From a checkpoint of a small transformer trained on Wikipedia.
Architecture: paired heads, capped logits.
Training: a variant of Muon for these matrices, 7882 steps.
Each number is 128 + 24 x the weight over its row's rms, rounded and kept within 0 to 255. Layers, rows and columns count from 0. Numbers have three digits each. The size before them is the row's rms in percent of the matrix's.

# up: layer 7 MLP up, 2304x768, rms 0.0592, rows 1514-1582, columns 288-383
# down: layer 7 MLP down (transposed), 2304x768, rms 0.044, rows 1514-1582, columns 288-383
up1514 102:093151130109146129125141117116126129125157097115162125152116131109154117098109078105100145106101094069099123114126181142168082167147136120130130130129108143165134100119136117142094136142133127175108148119128133144109116163128152163171153098093150164135128169105139119064141107149114120158
down1514 103:155092071117120184126116129134103138109101086157113101114105154125105148128148135121102135106101148077177125092138142117123158121125116126104124138139149099140133115151121119182104107143112156145157122119116121184113142132144148167197108134132104135062094144107160103128125138076151148092
up1515 104:135148110143129122161100097121110145144116151148132148124097165106144169146115149134149110134140072178105124158108133150114142127114112133131104130093123110095143116121136110099142113107105126116127134136117136136132118172148095123138136127119138133104138157122119099118100137123140152137
down1515 110:136138147126127144117102123122147139117125143092130140105151106110168143135135119150128140126114096137149137077139101114109146149119100123112092099121123119154103146098119117121115100141099150129125140116103147090125121158168142079163133147088137128138123141125136138154082116108099122101
up1516 093:153134112120115139049122139134155116127169085120126156126117113132183120095121121157117100145159145141115127100181137195124117124146157100156081092177100146135157131153117141143171145105120118119122112099218126168112148174096114122148105116105170143149137205136122145142147070154111071133
down1516 101:135138124126158148129121112151160115164144141112099138128106150105132103091140104126115142175136119107129133102141135145148127114169077131094117132155085112136101095118141140147141148098131123135154054118130141151117116121109155141092153127099139152151139115132124137125177141141138113110
up1517 107:102148165116142143159132141100120158085159093140114121109108118082101107110131121090171139122132120093142078112123086159179130155143162131097109151087125086173108073138110108126104138141111140100145120140151132103123114138112151095136156129152164117164122092121123135132133098106120121159
down1517 101:124096064103126110056123155105093136091098162122160104182137115128095104143144125099132144141146143150155106122133152114149108158104110127100125127088151159162158117099138144114136145156118136081108120090156118146150132100164135126092140116150127114120159155121128121152123106093121181093
up1518 102:154125082156114138117129130095096145121162099126133101108145132172125127107096086104090109098124126150086130080118160114119135150116158114142131148107190155110083118102096166130102134156120132072113138132099162147112142162140144136125118121108120179120150119116132138101160124140147111100
down1518 103:146130151130111160112141106132119114120151097132125138127156164135131117120132124113113143089146125142138116127124106102166124128118132133095143105135165100119123141118096102154065121103114109141130159150116139109118122148137137133123120160118121146170173110130179187159086141156140144142
up1519 096:108093167148131118117114131118121149116123150141106091075109190146094125107133120101122089148136171141131128131150157131172114085199114103143126139120073118138137103199151147133137116112112131108113149096144110115168123158168160156120120080149114137149160123103149145137120155100133155146
down1519 098:135155120099171114094139123125154121152143131115099086147141110130107120155133143131083120173097148124149105127154100145107180157144119144132145082176152136153146110197178109176117131047161122115155136131155135106123114165117141134134109133138143127089127146094150112086137148133108151118
up1520 083:133130096140113115118113112139132115122114139100126147112117139163126149083136144082125140084135135071124132150102106167149117123169184109115123114113140143156110118129110167104121107139142151129129134161125139124084086134115127075120081113116099150062157114131115102115120136129139142060
down1520 090:126128096091108139135107092147123182129115146124154184134136137142110149121116164145138116123064143141129071143132164116101146147129122113144127119130128078198089126132079116144131110089159186162166129099110071128136165134131125100140138118150142159104131171159130139115137119107121115141
up1521 115:134100164147079131073109135104150115192100151146116121133132135120146163121121132155115101103144088158102148141134102164090111135113153113160169159138139149116084072122127133128146126105144120131179175149102114099087107152149128157142115111119106172105140125164127136102155147149160146093
down1521 123:130138175136120163123094133117151117115158145153074157099131155136107127119124132168126149139148131129103113159142140159125134112137098158146082126118100117186130109120099167117078175135133132133125119114115122155141136150135081113126086088132106132079133162119115155148115121130123146163
up1522 099:137119128141120082129099147132137107101126151153141158104164092155113142150084159096117120128142165115092144113103150107171119139101175123166112135153099136144090143151121121122129102083097157127127154116129099117154154106122148102158100105087092138112109106136132149135135114113103106098
down1522 105:097122108134095110147122151170092127124097136129132095091168114112124139117135106124138133119112144132070181125137126085131081113134116159106126096122112140139103109152145143122137122118125137139098126158147093148139179116103148128139111138109116138142127143112100132158110117116104130128
up1523 083:128172124128148139123124089142118093172136158148165109162100167133178140116129104108092117122184117131146107134185124134127110131097171166107128138139082118132106147125121167142144097134117141134112134130172127109104131151119141147110138129118090142113137108160151141135146112142124142133
down1523 092:128137122135115163118109109128151105126119124163143116112127145147124121161114128100130140127154096113141123122150103114126140145145079104125142095131162153152096103107128162123157121113174112109136113123153128164149129153115087116130105139047128118102070120106116135125142134116137135077
up1524 097:151111130149119099123150126100089133160161163131123158073167158163114156163122136152110109150138110172146148174109130118134127117148127106113168130105121120157098139139118140094159145180100106154080147130104098139144100142108167117146176073099084141092097113095113148118144150089126146142
down1524 099:058137143095133129116132165121143151136120090152116117140145153145111147109118123149132129141129142177098125150072118117184177082108139117160128136114140096110110161163148195125157105169156154126089168124128097124123124143114154130143122143138107172123120092124096134117181144156171132104
up1525 107:081114108138118116048106124114096149141100143160156125167087153133124095088107139128097123106141170113141100158134090120114101126140131152121088150140104136121092120123149106102170175176133153106140117114161152122126123157127110133128122137111119066130144116119136154118139126117117145139
down1525 096:127099137070101125122144157136145166152098111120141111167124111142157118126144174117138104101112065103112119162173136134118114124097115173121098073110161150173132142087119124119123114124097104126107163138145132127094129160141129124102086110180134136107079080112123109105154122137135130131
up1526 103:093125088164102112126130126114147113157104100202141133120138127128093081119126142129121126170143110148090116191154125128175096130145119148098136118119131136076147134158130124147122134105143159149158111098119104116108116154058110152174141133162109104136108159155116148131148113158138158107
down1526 101:143107145117141139097112108098099134075113111090124136109143143173142074175132124098120128141140081164164173164160127126148146127138095094189114133130127138132162138130119136108160106153126145156146144133122142157108112120119073132148135111176115091123115112136144132065113129149144131103
up1527 103:114106152139098151167113156122101116128167142167136119082092139133102101108132104141124120105149126118155109099189124130132151140121149127159133118082101128095143111122126191122144128105137115138136112118151113130138145151136160165131123152155118143124171100110131136166080112106101148111
down1527 104:122130117120108116152171149157085120140124115177140153113118126102114145119113107124093141117103110088095116122159170153134143127090121133180070144108126170143171132119136112070113101146104153093139086150123131090136166140142094098124150136114164137118133143124122097141146115146079127106
up1528 097:102148157160149137129121114101104132120152120155144127105131095137086121095163139144082117126177061121117104150122121129140128110111153159183102152165164123142122114089118083167122135074113147100097121154142120141133190112158069149158126121072168142109109116120128092148116122071099168170
down1528 094:151154123115135170115114120118134078128120187131100145086108110152130132111109101151137162132078149143119145084110114083124133114082164141143177127132155154167071138153164154149125164119114145075141111091135112126136126129121153122154103167137099127124117136122112122171146151126114153119
up1529 078:084114086098107126114122112124113105142155114133122097140129172129117135150136161134137095114098138089097141153103098139119122095115169141113122103120149137109174122107156125150118158118122141133123128143143139126153120087136114175123144135139118101192125105135136138139102108116145143076
down1529 077:135180126152194126154105144110122096141111144143149165177111117114149140138130134088142142114143111123105077122101081103132109115122133140123155105142103161151095117090109126144137130148111136155121131089150131120136136149155153128129135164147093118139127095111164153143069127159102096123
up1530 100:127161108127124111158117128107161154114089147118049129069155138106126144098140136121179146115133160125093135128133087123127112115111164118115123110125112149122090128141098115131131131116170130123128131106103144143113095123096181081075122138134149132107168154117157102139160155111116134138
down1530 097:101115105110116139128130160110157133116114142172117098093103069106138122130148124146145098132133157139133110192141108116153109121111072146131153110177128194101138118116104117129124160087179114186095102141130114168139183110146137117116121162126141097091101129162142146121156149148145116147
up1531 089:148150137129140121117111135115131114132157100145145142110136122140092146147172095097071141100124131132141068138127125130154103117165140112123098115123118115134174156138153168119112106101124058117118124145154132149090125118076164141125145124102131150095110133142115139116136123139115110141
down1531 089:100131180132119117178114140090151134135123156173202134154130147112143178131100127131116139130107105130131122102159128117145155076155143133120151106105129178115095138171112158101148124110127073120127117117090121161158090148060123100129081136079118115054135115142149109107108128114109179113
up1532 112:136121153124090147161127137143125118108105112209138135150173163112135185167117133144083164143127139140106106109124113139128136110114164105129117099070125102099140111123155070138154148145131112149132104147120124099164094109133144083133107124110126142113148147116107117131098130148133100137
down1532 111:120103126090167126138179108128104169157131149156130142177115143158143128170128181123132084168140117143107125147107142081138152144093121141117133119137115124169092132127170053103098145156145115157153094124114120130180108129095117147127127113129125143118171107136132101137120075142141171140
up1533 093:138129106158114148131140155133119118123054147101145152136125176146115134113134098128148167181097096110123135096131121156111133146134136101115104150087117149132130130166115167113148110122168141122129087061121149136142090101146172122124114127144101136095130115116113089155127116147110146091
down1533 087:112134161116127131062148120132137118156149111144132103106138124130174154130062141096106133153125141089117139130105110132126167117103114122134126097103163114164149159148145140104097155140128127134135127131155169124151127139129152166134107106140187094078118119189128134140109162073108134120
up1534 091:121076152187141091166153136167139134130117118123168121160118134112163144105106116089123141141120169116128098108127134146179162134102105143116092123111146141104128135127107137135154173160119122080126121094143121158158138129149097087158128147128126111122181125155098127126140100079107134117
down1534 095:116094121109138098122093081148153161106143166135115118122206122104122141140113131121121140120155132166117120141109164132101132118168087130128184128162121146116151166147086152139173152124145144116073099135112161174147119079168120132178082121150104105140137152108138173144132099112131131114
up1535 098:140130140099117127149136160169142130148110079164144151110136138114128146129154131103112155150108127133060155121163123179166125126121119135124130122117120140122152155138136137142107107113120139130128096153062116130119131147137176111115078138143164159131100094078095150182151117162118100122
down1535 095:120122146168160123156126133147144103123110098114113126073082085130132134145147140134104108141106166108140146139107175169118069109106162185087129151121131135178110112126134122111106148159073117095087135157094125130119156154108159123093144133155142137137112189099119140089149126192086101124
up1536 104:098110116161114157142161143107116149156133142147139147149121163155122150109159109104115174102154153146155114155089139121148136127159104158106118099121106090110104127133093096097100113134155117097145126127100124088148139169111183147161118101126143095132137122130112142142142155166091098092
down1536 108:112124127113130134082115098127109143094175135128155152108111091122188166138081171132140151123160138145092100155136199106148132147169129122117188129107164153143108147146127112163102111125086127110142169077125145127137129102114141097111130110155160158120135152143127111166160134099145125099
up1537 098:143136114146130092110127127122151126144140116118131128095134129121139119094125119123112113095112157119143116128182114133143131181101121096096142123190111112166089147168086093107134091149140145123129124127135137118101106174133137124140103121094136113134126130081129079118137137143177110142
down1537 108:107126127120123114121165129120109121102105157118163097124154095108129127126102150170133141097097106124135122090141138165152153140144117143143139096150138095151168112160155116120108121182153144154104140115115126126130164127151172125139129116171181141121096134155123188128127126117149115131
up1538 107:100120174118147134136098160149122156154148130120139144104155122111146169174187136143107153135130087069131088165131106114137103134163118137091140145095106136135116135112117124149119115127146119161146123153118100099151145136133090119110121092134152099078167146133123126189159144148107094124
down1538 105:098123099115123128130161110106119158145170143055122125123151133123142158117140135142108132145127120132101088118129171073104102078117105144109105143147098137090158118121141138132115129126114104121111109118104145166162174092134113125119139151157135102176124124146095130170098141137113143131
up1539 121:131100094135100119098141109110119138135079115137170128145172129105143147132096136135086071081118148169112115115118174104103164144138119146134121117115132133149106133084168093166124097108106158105150095054123094141137130100117132118109073097128131096100096128108116125152114124110119133132
down1539 124:134113115102137120140109147153129131120138141119143132121114095146132139122105133136144137085130147131076131140110175101165162111128111146142099109168149125162160138156132126118128112151156105113118141088185167136140106113104157156107102085104155069135123133133108127153128121094128123130
up1540 113:121137133095117121150194107134108081138105117129138117127151129103135131155161098162104146164077132110113090086151138164105149155111127120132171123133126159102114195109138168137070122133148137127188099181095155144138155129156144120165150167175142132138074133104112109163126095164137112098
down1540 110:130147149106136128131155115114155115084109147163128175120127106104123148159147085152143153119142123174113131090157108136114091111166119128119158103125120134154129111086101134131142115139160113169174107102105098161136163137118133125118134143090163107122095124096104138112104057134135124139
up1541 108:166116093140078143137146113088172115146148118088096202128117146127128131144141139189146116089106076112130156113129109120145116143125103150084117109138082160196093093116139157112147113122159084172152156146148122181160144132108148146108121109137110121134141129122153174111110146153132117110
down1541 113:118093158150146105103134119103167102086138135139136149154134119102117089140123119123130150130161117128100137169142122079112132123144127139164135089085134117178125108113196081163170145093182125158138095123152149138167092125157160069131167110105151118113097093153126081122100142124120107129
up1542 100:169097104108145126172134093133158115184118114141102122094143134064101158153151069126073130129146115121134089138109152130107121146145102205108184124135108151119109156089117102161111143132123128096138185129105114209114114062104107119139104153137139191153150120144143144149132116119106159126
down1542 103:145114072098098139144064139089109115125130088133125126126120109140097162134120105152126100121059129111079120142088144107153100101134127122125128114129138134117129140135135113147156153114136129132146118115144169092130150128109145154161139102154137160150143118190134108146118090097135166120
up1543 095:171135163162115143160095139114107125147172170155152138183159105105139099114151148133117089141157135113117121166129124170132151087154130104112123115097146150155090184102138114165118113123135132135136095093119156085079075133109146109092135070108114091113139138159151102136151139196135134135
down1543 102:136119130132100138098115121136120178136148097131113133060194102142162132141153098110100104077171169113128125109174131117125141166150100126071142131125169096168092113144154112096136160128130132126188135125126132153080115135139105172146119105131089138098127145128131110113109123160150146134
up1544 099:165088124109119081137093157130133100134187115074147135116111115162096117128138106136087179127111084123145131093137152187160123110135154076115147149084158134104134144110211129158117125118145139068094121125133098112125123110135119126113146145076127103144132130156160137107107132175091136132
down1544 106:149139107155138142128149130160127092104122110106155130141141136082167125115080169128113103123163134103134134136113119099149079124108120124122104109110176126123135131135174107106095141152086119109109095095137088151135095153132151119134119111108139154152118141171096114137122130132128089125
up1545 094:149161126079113142145104107132149155135144115133131112165121082120177147151141154119120122116121142142133092111115139131111100124124149118129137141097154142160118172111090161127140091103156170096102140105125183090113101138131125175142111143076108128144169103092164148112112117127137100102
down1545 104:158144108096109067134161126113129099176149114153139106120083143117157140124131119119140121117107167105122129119141177130160130099124153117144179092100137125137146137117150137154089103135086126132123081125135132125123106099154142120125122142144142105102128174138137132135170134156113097137
up1546 099:108141125155110093163161076120121112124124158161102168137109167135127191177145132099138100124107152133167147141120123170126145135078100126133107153135141159132127128136111115116110132130161132108146142122106138098123120085129214125105154132089129142136125135083128154130135159135153137156
down1546 095:072141148112113126182115180124114177131139087142142156101123130115133148129090120145163123141090087158152174139118150171099132129103094148156117063134178127147122120103198148135150071143128151113160129128144140129135100109142168110138115128126142133171129120115158190161134107112121055129
up1547 096:104101096112135147134133161108166157125120109102143119076103133116123128133095136114170100151132083134144139136134140153117184143145104071126112138154167100148084142154151133064107156112126103134163158091141161134084147090147103150136122146102103105179154125093134130138086103157134090159
down1547 097:092158116115112170144165152098114143154139154097130147135134158090126149163166108139155091129110163131109080132142140124135119229154124095096065124146132115170148090141098083128071125104116146086123136159139108139112158140112146132161110136104078130151135113102147133217122141123109120113
up1548 109:071128125095098163144097113159152151153112100152115141093116156141137109171114128154131154111123132150113126071154080116143152151143149170102127130118111156147127125143145141135110121101120093112159129144154117114141100144126091143103123114113127123137120060108135095169160131157105162139
down1548 115:106135137126160148128086127104112102137069109134167144107135096109169107195135141128133158116120153116099117143120109055139176144132127129129163142073183108167124136127128109110091126146174115121128126146104116125106111103130148143151147105130091134127118092128154096185146120125097148110
up1549 096:108124155117134134092125135089143127108176163086108110165090111148105125112120112124125153129149147092119092167101178111133120158103065116086147103082091122134157125114111163120151119140158094115118169123156207117151096167175150085148110114151131120114079118109159138130090123092115133146
down1549 093:110131148148145162156111154124113125129125128118117152151144099122151133122142161099174150124108117141125155109162109146127128117109103142100163132140168159179129105119131163153123126141145134127147158092168148139153137126126135097159163132147134087134091105152126128193124138113135161129
up1550 108:089134094122165132148144164130076143115115104138155110146119168100165127154148142139121127095077145132145141095147149133165140142106105156141154150104126108123078118123094134129110155191135164138144174144107127124097102093122097100156188147073120119105122095097185114124125103105133114162
down1550 111:109154154170109126117150141141134107114097099157136156119124144085151108138110128139134132126150137145134154150139112153157165143142138167102128096119127164106099175130152104164125107110128123136109173107105072135136126160135135157160145094126109158101129133142113107131100081150179097110
up1551 107:144078118103135087115087122195103131188123128127085132137132130101128162118153135106119143140107128118129080104134139132122157117168167128148100143116162149106110112136149150143150120139112106136136109134120114141123085101129153129105121119081130112111149128132145149128131168166136120105
down1551 102:098131141111110149090093140115157116136149101149150131118104096131155082143133181115143107121145139156140081163106113133136121128134132149130150145161137105097130139158170166085149118137104085152124109112145157101117079142128112145121190135151099120084126108167160132122153122099151118160
up1552 109:103086099163113148114094116088122170109146157151112116117117149103143124153144144145151108131112141148165143121143139132097135157106140139142130135100105145124109145143109102166133095127139138081125121121109127125125088149083191153087110133106157090145129166119153127104097130093098160123
down1552 119:148119123143124121161140127161149131080115126173131109129141127145198173122117126152154145135137152110139142093126103140157086154121081091114144130136159107099139150097139093118122131180153125126104110151143149124136123122137156164151119133093127092100078136162146176150149182172092131102
up1553 090:163149115093110134128120080070088141146107139125129124154136137163153106160151145138124166138157128151098154158099123095114140126139133175137115074106130099105079100141145119091122124129130141159152155148127105109093128129136129093133098062108145088132137135092114154130128128138177164124
down1553 094:162094141147122159124174127122141126113138111122077159109115178100118125134129142088172141131123090162133108127119109136100139110071137067134157112120148172069139118148126128105154158108127120167100087111125143170147126101115104103111142145133127127148144145111078126131093132155168141134
up1554 114:110114143080090105112110116112127093122135177115105093112136155119105103152132149118126191144057173084179128121110149126142132134150152126110119112153106159100071129120106130174155138107113109152159162101068141143125140095166103112081173092132129122145106127110112151126135133109089076114
down1554 115:134134120112084115136122138098098141139121123136127104101112085114137127127094096123130138218084181105121075113138137103096110166155097161122134153142164152117107159152123145152151124128136126097129191135151155112113125086137187090102114143165099079162125144153159118109115133084139103073
up1555 095:103117096150086148099087143102128130152177156144141105137140137135132189127143156123140145177126150100118118126101123110096153109125159092169097109093117095116121114156141106112122109120087110156128139120130112119123185142110134150173126129139154121140165116112102127118112106122119121153
down1555 096:117139120153130087119143108143153156056167133154148076142148124129136121104116127149138142141106165158153157121119146066139137092132099123095098164114111136104157136127124129104117143119134144150145153153144110122091180133100140147104118127134132134114082108139115113125116123113103168193
up1556 107:126153151140093118149178142134104172124114135164128155144090138153132092153132143158106167100162121158126156122093118127167177118147121120107114113107091135142130139104162136123134132110079147115098125119140143112152145150130123113079085099127154161126106131181110159194136092141104126119
down1556 107:186104099125145141114099146141091120088097127101145109197112139144101092091142081144171132129135117173113117139108129136149132097132089143143152088127101180118126113077160137105133126156083110138178114133158113170124183152131143114150099127133166146107121133122161120117130162101145117127
up1557 095:146122165124165168137055128163137154130109096132152117120103106092122122133111119110152153132128147127125118142148169122164134170109115142133137131106106112123128126151150187120112163095107116094102150134146107122100112115122109136124125183123112141122151118118155129112109111135225193076
down1557 088:162109116126185123133180085152153151119137096151181119083099133121145123142108117124122106114156118139123100155122109113142150147115128107126101152115078125119126138088113101111103144119116169135081124111150096105114124113141137057125126119121128122149117130100108133137140099151127129095
up1558 096:120114131164150097155133135142143157152116107136112140140167129153134192090106111116140138131185119158103096155140100094133127101127123106116148112145108121149104120192132144132133141137125094084140103107137105130143159137136111104050133174156079128156121088106160116113098149149169101118
down1558 101:112141145129151112117129126129111111151154096099156129186139110138133114126130149150125115101147141133136124146122101093098126111155108124115136148128104108098106093172116151134156132132130147117099117145130134088089155098129151102153146134126147152142102099143137131156109115156107150094
up1559 107:120093159166119115139102126108121157079125130098163138135136126133122156161174141135084105088113148133140127136130176093075119104151119135139099080130129144179152112126143127148075118136123109119109129127151122088119139121146146157104116134141111151108109149101088118107142093159131131146
down1559 118:138113187102148163148106136139146113112139141106125140100126110112105161120170129151121147129134132112139130161157131157121117062133136085153091167171098073148119160136077132100120133104126095104105152169121150116125133084111164102147107114120116149142148175137124136179110152097202126167
up1560 118:149153132141135116122139155168170127123130130139171157147128156128154135096130159158142114113171101145140115152129181103134118133176096116144163114166103157107138102140136170095147120159159097119120142140088111110135144132118142123140102141108102117101117120087092117123132106138154117142
down1560 135:130108104148120101096118133153117186111129125153138121132081141129124100162125130126129159113139147137110155127101116093124146127127132122111144163093097098093113117141133118117194099130143207109118139123117147110112119184121138140128126137143130140126087061156097135128120104138147135125
up1561 105:135110122152105114126111134077103159102118060134129099137136123097093156171142117075125123132108110125152137071198140119114143089114150112134144160119142130122133146135153125133124116097111135150177100158133124104156136133122081172161105127079092147160141158107123188165167119127104152119
down1561 102:143182101124110126149115145151152139124160165120084121138114092162098118135142157111123102149150137133103115138097203127149138145129171164151109124080105173151147163101138118146131169158134114147109104095112104104164132142110081088157139134155169099152167117139107120164124155120103094106
up1562 108:105127152124130147136128130149121146097077137149133107123122145098121141142133114117107139150138150151127114151156129096149101170135092084133115117112059150135177136155124123131127158128154137162102119143116155106146128110138122118138182125128139142094145124127091099143121116148136107162
down1562 105:087158156134122112137138129097162122086156096140146096146127170136113138146155115095120125155155125100128104158135071113148114138126112141179128128099150159132149099180167070123125112126172119101144163143116140106142131094137160136148112109123143111109117122139150077138113113139139149131
up1563 117:144175101131117115131091098137115131169116130082107126131068139084132105111132123144129105101129101122143087110150151102101147127130082120149129146118100117109162167118122124128141155149180130106127090083161084081102163138157100136077132124096118157141168166143135140168136158126106124145
down1563 114:190154132115136111109112144128133159125137112059127129126129115170149140075116116110129101144099121097107180141164083130136129135106100140164144134145075143142142163099133151148125123095117146106147144148131120156131123143138155119121166118099115125149110137143110175114127137110131107128
up1564 097:148079118143158138156149117133138142161118149143103148151136106139147165093138161122126129109087120133115094097133101110128109142171147130140127104145118150119091106117135140166108091126087131111102099124133112161097137141116126121106126084114199171136083134138126134131136098135109159165
down1564 100:156132127126138136119148146119115114107069129156113132120137162106142093158125066153125073101150114131146147089134089150092169154145146206128099110134125111135153129153105112147154122127118154108121103120147115122132107149153139141077169115184141105136090151141071137144162113115108076154
up1565 092:088130139146084136109116121133097130181108121119136096133122122160174135134176119124123107117136148112111075133141142174156139143121147112148108109145151124133080109137086152103117114127123110134143105127144146101151159183141163147110120144138127130108109129148138106127123115150088114131
down1565 096:139145112152109147118138138142161130142126151113168160097151151133119128090147119140155129142141124145097107119120138111131101160119145128127104097111152123151139131107147125079132079115106111115131108139144109130144126095168092090113137116127152138094112126094130104134131064142065111130
up1566 097:109140066111109101139140105172138132119174126128091111102148133150120093122122148099125142166149128140129089110105149138117114111150124090121093116125161158112130106072183162103086165115168133120129127131080103120096115131073138138122082133123134107082090160143077119149109097113121139133
down1566 100:151168168129142168131110129129119159151107112167126126119153180094097153124136125154133161109089123093089131136160128144107112124128153095048124131158120106150171123113081152119143123116110133118151110093165169133125171122106088123124136099110113132122135155196142122125122110130147137110
up1567 096:127089110148082114146109155137100142123164116106154165102155109119105100135149124158195133147147167121153147136157131134131172123138157113127125127096119120152107131116159104136146149137116126090170157145141097077137118118110119112134155120125115146146113178119102116123087114095187131110
down1567 103:144148127189133164148153130163121141135094110172118135074160121112135136119128120155097123132149110141106120156115108125102125146083148131123093158162116149108115127121098144151081165106102177152148127128111117127109081131140122133093131125119139137104146071145165052120133112112084109149
up1568 097:163132085117122124105144106113165127142152137139122113119142141163171172153116124120149134123143156131115124073144116103141164145146068167124118117105131128135086076136138136083173136121163169130121138156093137118097121120121134126101126084116156105110132127084124146102122140079128109118
down1568 096:134104147123078130169170187137099098116154123144115136123125154123121138143150139129140137101107091151156110158141141162116123068118134137151085141119109161130120149122123127117127125172133148167129118157147121153144098118086126107114154137100180152132162122115131107142140172140084098121
up1569 092:108153204174135117166110132104120135137154155167132170099117126099113180098110140173098097130126118135123150129130127133127123133129156165141130133141131142115115102168133083096146136138135128133122166123159100128112124151140076113138119091119135147153168126132098133127154141112108171115
down1569 090:115125144162113105136131163144113175099120103084150134076121159111167115095153153140175138100120191103118154149146125120071092152073096129117130100142102119127160143137149152104160120140112184114146173116128092091144140116173106081127124139152127118121141151156140104153120151093092116112
up1570 108:124111133157149094162137087119091166130133111113148126078143126141138138143169114129109171172163130089081130115117130135099151086164116137147098147138138104132133111134130166153168108144126109106096149111137134147141164117100126106128139162149136165134137145163126105127111160160140139115
down1570 102:126162106120153086095151148124158143163139122128157135103185132080178127118124137144077146130155154121090175110113130167125106123134150123074127165137110077189170207133125110133137160132123121102139151084110107161118168110096132137114093091093108149121165100207116107116126122141135144139
up1571 108:154132104138156131115153106152131141112150101092110108098131145129136127123183088126099156120061129105162098146137133115130085131126137153173116129108125132128114140144136118142143147101125119155122122132142159130123089177163156114136107125140141087134146113130120148159119160155146083114
down1571 111:138131086157101127121112132134129096096126170107148136172125167133140089167127100126142111097146153139126157103153151138140110177104110108105143170099109122109090114090140101100154116109138097147173166141129095102115158125150116104130129141122126103098143142111139124161115143112131135115
up1572 100:117157160170125131112144147151128109122132126105165126139123105165131187111099081150119149119105119126145130144143110138132150112127087134119143172130092124108121136098089131124136173101128138123150119118133136152101154087108100119119117097128142133112103131107125111140148163120155151174
down1572 104:100104128136147163091139117093119133149127160088133072183134086138164109137104111159149116125125165121112158156115123115149143117088113108132121114136168128118131116141150092099144111115109100091167140138145102161153135115084148124111123114123144102121069114120098128097141137173104124080
up1573 108:117160139119127160101134148090130166166138114132115147183116200102114117175117148100162124112107149096116131144079174124112125128140132122118145156108168183126195144129164148149134168140144118126106115059118094112157136159153164139121128121151154119154152147134122145146145140116118158098
down1573 111:130120125095124118161104062119142120157133083109153132173158147153150115092093116103151140120147093141110145114163134144171128165167131136121150131113145116149157114087147108123129125146114133178159156155127067149186110124112124130194203088059153133164125156061144159129120121145072081120
up1574 095:163127125091135131133138092126149151094096116153187168125066110082129163143098159142136133145167152126110152123125126135130088118119142102084178101101088106141117142084139151121104106108141092147115097119115140126100111127107122092164137131109133137115126154124144131168103149183104122090
down1574 094:151195126170189132153135171095127132154144120147091154107122131104100126090143125107105164119135083178120124147110151104125108101099129127132144118114126118093150163114099117142112136133153111093102141169096140119106120093128129126131121113164118164077154151132138148135164063114150128112
up1575 090:139143116150130126127148130131093112112111158133134107108144127153120166156119158121126143106159128117123160136119163094156123135103116128131153092117116153161150107142141191146110144092181177116146115133161137098108157124159136156144142103158129126133123117151106158086139152153121125122
down1575 097:176131150125127135088094107150152151128124146174125111151069139129128109158114148116090135157151151165091107148140150122097169118151125103148134086142117130099100152148158130139157142124120119170145149146107105102163145167125147141080146127114087154153163088168099143099114117117051159143
up1576 113:118146110134141121117131170144064162086130129140140118134115135150136139153181149137112159128125163141115100142100110124162126092121130112187169119100108131140126124132115119158152111078115110163168112099114111155138120135143120082158123105091120150123135132137145094173111105144101121138
down1576 120:111133116149189140118102108106143125137147135135084148127103091109123108165137123138128133141140134169134142149129117091162124087100142124158133140108118089130133151146117144166133129142110134114097190135153142135131132102110092114141123091132121127095153175104126090139111126144160149128
up1577 125:126114142158111098155180135102130151135119113104098075149101136158123122111122102126129134118112103161148139136120111085119142106113114126108096151104119128143123133155132155122164127132121156113161113102119169133100114094160134168085171115154124123100106134124132150135131115137107147113
down1577 119:130102126151094148124125128159094164124109118147102113077148108108138135133166130189082162113108182128076180160123118100101093129154121129127142110116133107110109131167134124096117119131111163155145116200112118145112133134094098133127147124105120167155135090093134070122134126099114135169
up1578 099:109136092112094127130156117087122144139149105137133120124141136159151111140136111167110175150131095122107138110127088118129113157080131072107076152083108167185150123091144139185166089138096099161074128103085168164160157106124115069127131116137138149168150148151138150108154135103144103124
down1578 102:115117111107087084076129164082158117126164130152154102151130135144168140122106139119137148126146130135101101126145138129106151164115143152116121149105146111155121110147113169141139110127103127141108125163120087137186120135122109111173073115166124155109094151140101138159120145102136129071
up1579 087:124115146105138115150162140125144102155111099134158072132162143077123148164141130161094134140123159154163134151110138121130118150097134124153154129116134121132098133125084126141119124152167117118151095165167132139103126115128138144139127113135122088150132150113165107170128135107159103133
down1579 086:128123087081117139125118120170173085126163140101101106143109157139095173168117103131145133101125177153149130117127169166133136167143150161150108167130109129151112131100055111099145148097110134101177158100114146124130116099118146145126127144114122145104140146125109129125097137143124143125
up1580 102:132141111129149118086106120106124142127130085123175122121137110145133175135163093116079112119111111145140146149098130148144131119107133122141140125124145118188142124138151107116129114111115095128125104136134108118157119134130126176151116141133104167137108129116097135096146095115132084095
down1580 104:178069104150140127075130151126172129161076158166098110164146134101106118135119123151121122138154110126127123108117096136082163134120174110139114166134128108099127125111123134105150140120157069129130138140155103134140156160066108181125138095170173164138129130127093133150123083125138095103
up1581 092:111135159136169143121099152105125171148134107127165134125135086072140107131086135121110143149113078135106077164145104124167116128103147135177152162073144173122129123156161115087112078147107130095100115169124131141118106166130117119105144125176127112141172073137164167136136103156155176163
down1581 087:119187161077119135174097139146154127135148105145164118141132119114124085178130137195112157125120116149139144103126142149148130123128133181130083111137152114113116161137102134114138143154171142157164106116130139114143141081125163116086150084092191114128145131129109131136115119129122128136
up1582 094:134126099097134144129094129174170121139130151120118101117142126127139128088149121120135153138106133155103095134122173124113116134129121142151133108128112091124112124160155102137143130121148099140151185108148096143110147171130164139143156099094163119097115155071132169160134133132162175141
down1582 107:134136136101152072131143084076108115106135094153113128153113106101142179133134141124146136133101167175174100143116102120133162203122153128147072152131119129126117186140148140130154163148118116097173144122111145111117125173135115129114139133143135136115156112110187102141139153147103097111